Each number is 50 + 15 x the weight over its row's rms, rounded and kept within 0 to 99. Layers, rows and columns count from 0. The size before them is the row's rms in percent of the matrix's.

# down: layer 6 MLP down (transposed), 320x128, rms 0.209, rows 125-128, columns 0-127
# gate: layer 6 MLP gate, 320x128, rms 0.214, rows 126-129, columns 0-127
# up: layer 6 MLP up, 320x128, rms 0.223, rows 126-128, columns 0-127
down125 108:39 51 74 61 66 81 29 62 63 63 61 70 57 87 68 63 46 41 39 48 50 38 70 54 58 67 46 76 66 29 17 30 48 74 78 55 35 43 60 67 50 36 70 72 37 31 33 58 48 61 58 49 38 41 56 42 51 62 55 51 27 62 59 53 70 46 41 47 33 67 65 35 24 45 48 71 39 48 47 49 42 31 63 69 66 27 39 42 53 50 47 52 23 49 16 35 33 47 70 54 62 65 22 31 55 43 83 51 56 45 47 26 35 49 65 30 30 64 54 40 67 61 65 67 70 48 38 52
gate126 105:38 38 51 44 52 49 82 62 27 45 42 59 43 42 69 43 42 41 56 31 09 38 43 54 43 32 39 42 81 38 47 48 55 32 35 33 23 66 63 52 34 40 45 51 56 56 47 55 71 53 45 54 58 46 72 42 36 40 57 57 40 45 27 39 40 60 27 72 56 47 85 51 47 30 52 52 30 56 53 39 40 46 19 47 76 72 20 68 69 82 50 55 43 47 66 71 36 47 73 65 46 51 55 40 33 59 52 57 45 42 47 58 31 48 39 22 57 31 01 48 20 57 66 46 24 59 69 49
up126 113:41 35 39 63 48 30 48 57 56 49 50 36 55 40 57 72 25 66 45 50 52 36 65 42 46 74 60 65 89 41 12 54 29 41 60 39 38 68 69 56 58 39 53 28 32 55 66 59 65 59 31 61 67 47 61 51 69 66 60 39 60 57 37 50 42 55 32 25 40 49 76 03 22 65 39 63 60 46 38 54 67 35 35 71 53 49 33 67 54 68 57 44 63 43 66 52 44 83 89 61 46 38 61 38 52 36 35 29 59 16 56 59 63 59 44 41 49 79 41 51 61 69 41 71 40 53 36 44
down126 102:53 43 53 35 53 41 44 33 37 68 47 53 58 67 28 44 53 35 30 58 36 53 58 46 43 67 35 58 60 32 45 49 68 28 50 48 44 66 77 31 62 49 62 46 24 50 57 61 42 50 44 47 74 32 56 62 57 56 62 68 55 17 41 31 46 43 59 37 55 50 67 67 31 48 49 52 64 73 01 45 61 30 32 56 81 76 34 61 72 52 17 52 54 42 68 49 48 73 77 44 31 49 54 46 11 59 40 47 51 35 66 24 47 76 72 49 18 53 40 34 50 76 66 50 41 44 38 72
gate127 093:66 42 63 31 33 55 34 67 44 47 58 61 43 29 44 16 62 46 68 74 65 81 74 62 46 56 31 45 61 25 77 85 30 39 55 60 53 52 47 60 84 83 50 38 29 56 60 49 72 75 29 62 65 62 45 48 49 30 44 62 51 56 43 49 59 52 36 58 46 61 68 64 39 56 48 70 69 76 37 61 45 73 61 49 59 61 46 26 34 64 51 33 49 67 47 33 27 35 40 36 51 53 65 50 60 37 53 49 54 60 42 44 99 56 37 42 43 41 53 78 72 53 55 46 50 41 35 49
up127 102:85 67 50 46 70 58 59 33 44 35 40 32 40 49 61 50 58 68 50 77 52 58 33 56 38 74 51 68 62 58 34 61 40 41 42 99 54 34 46 34 71 45 56 51 66 54 74 27 34 51 62 41 34 69 39 51 67 44 41 50 54 46 58 74 30 54 33 57 83 32 47 33 24 64 36 47 71 12 57 46 73 29 67 60 42 62 24 40 63 62 78 40 36 34 50 42 51 24 27 63 49 56 46 75 46 35 51 33 69 62 41 75 45 43 58 51 49 45 78 42 62 52 42 35 64 58 45 52
down127 100:58 60 68 38 46 38 51 47 32 49 45 47 38 62 35 61 40 59 44 28 56 49 39 44 38 73 53 63 44 62 33 32 48 58 45 52 51 31 87 49 30 32 43 36 29 42 43 35 45 31 35 35 70 69 36 28 63 56 60 28 46 52 57 73 56 46 43 32 47 49 55 65 56 53 26 36 40 60 35 56 62 60 32 95 63 46 47 47 71 56 67 74 25 41 45 63 68 33 44 48 48 48 86 86 46 74 49 76 69 40 61 64 13 38 44 51 47 29 28 31 50 32 34 36 54 77 64 35
gate128 107:65 46 74 54 24 29 34 31 32 32 62 18 31 26 17 46 40 62 29 39 30 54 77 59 51 42 42 68 69 45 40 60 23 59 49 51 56 43 52 77 62 57 76 58 51 63 48 38 37 65 16 58 57 55 77 57 68 40 45 59 76 50 46 65 36 54 44 64 44 60 76 55 99 50 38 51 49 35 73 65 42 46 36 55 57 71 47 50 50 43 48 51 57 43 52 58 53 43 36 79 56 60 48 63 43 58 35 27 51 58 76 42 46 46 68 28 66 46 56 56 31 21 60 53 52 66 57 73
up128 106:43 52 35 56 15 37 83 64 55 64 43 55 77 45 60 40 66 58 57 36 45 28 40 54 46 51 48 41 50 35 39 75 47 44 99 45 53 43 64 54 89 52 67 57 39 54 60 71 46 70 64 53 23 35 77 56 52 37 48 63 41 77 51 35 67 58 45 52 70 01 41 64 52 56 57 64 89 82 59 27 80 61 48 44 60 45 63 42 60 58 69 40 51 53 28 49 58 48 40 27 46 45 40 56 49 45 45 53 61 36 55 38 49 65 54 65 37 36 77 47 47 50 65 56 30 55 62 54
down128 106:32 50 24 55 34 40 37 76 88 41 54 63 65 11 25 48 66 40 53 41 63 43 25 59 57 37 49 31 59 42 45 55 64 36 36 56 66 61 16 43 40 24 76 60 43 19 63 68 42 61 54 44 45 67 46 25 61 66 52 35 32 42 56 70 65 47 61 56 36 52 47 36 28 48 68 59 68 33 58 49 37 46 65 67 30 43 53 30 15 39 50 50 46 36 53 50 43 43 43 47 26 54 43 37 90 46 65 34 70 63 63 69 36 27 32 60 56 41 43 71 57 58 37 40 35 44 55 72
gate129 102:57 70 44 60 47 41 46 28 12 40 37 53 58 45 42 60 64 75 55 39 59 30 36 50 60 27 47 36 57 39 66 55 37 32 62 55 65 42 35 36 49 53 66 65 53 24 71 75 48 63 36 42 70 33 30 16 62 41 36 61 70 53 45 70 54 47 47 85 71 47 48 78 76 51 47 42 75 38 35 41 30 55 55 49 63 46 32 36 70 48 66 47 49 61 47 37 47 44 53 51 25 44 55 48 37 31 52 61 40 44 65 37 60 31 62 29 60 68 80 55 25 66 23 27 22 84 44 63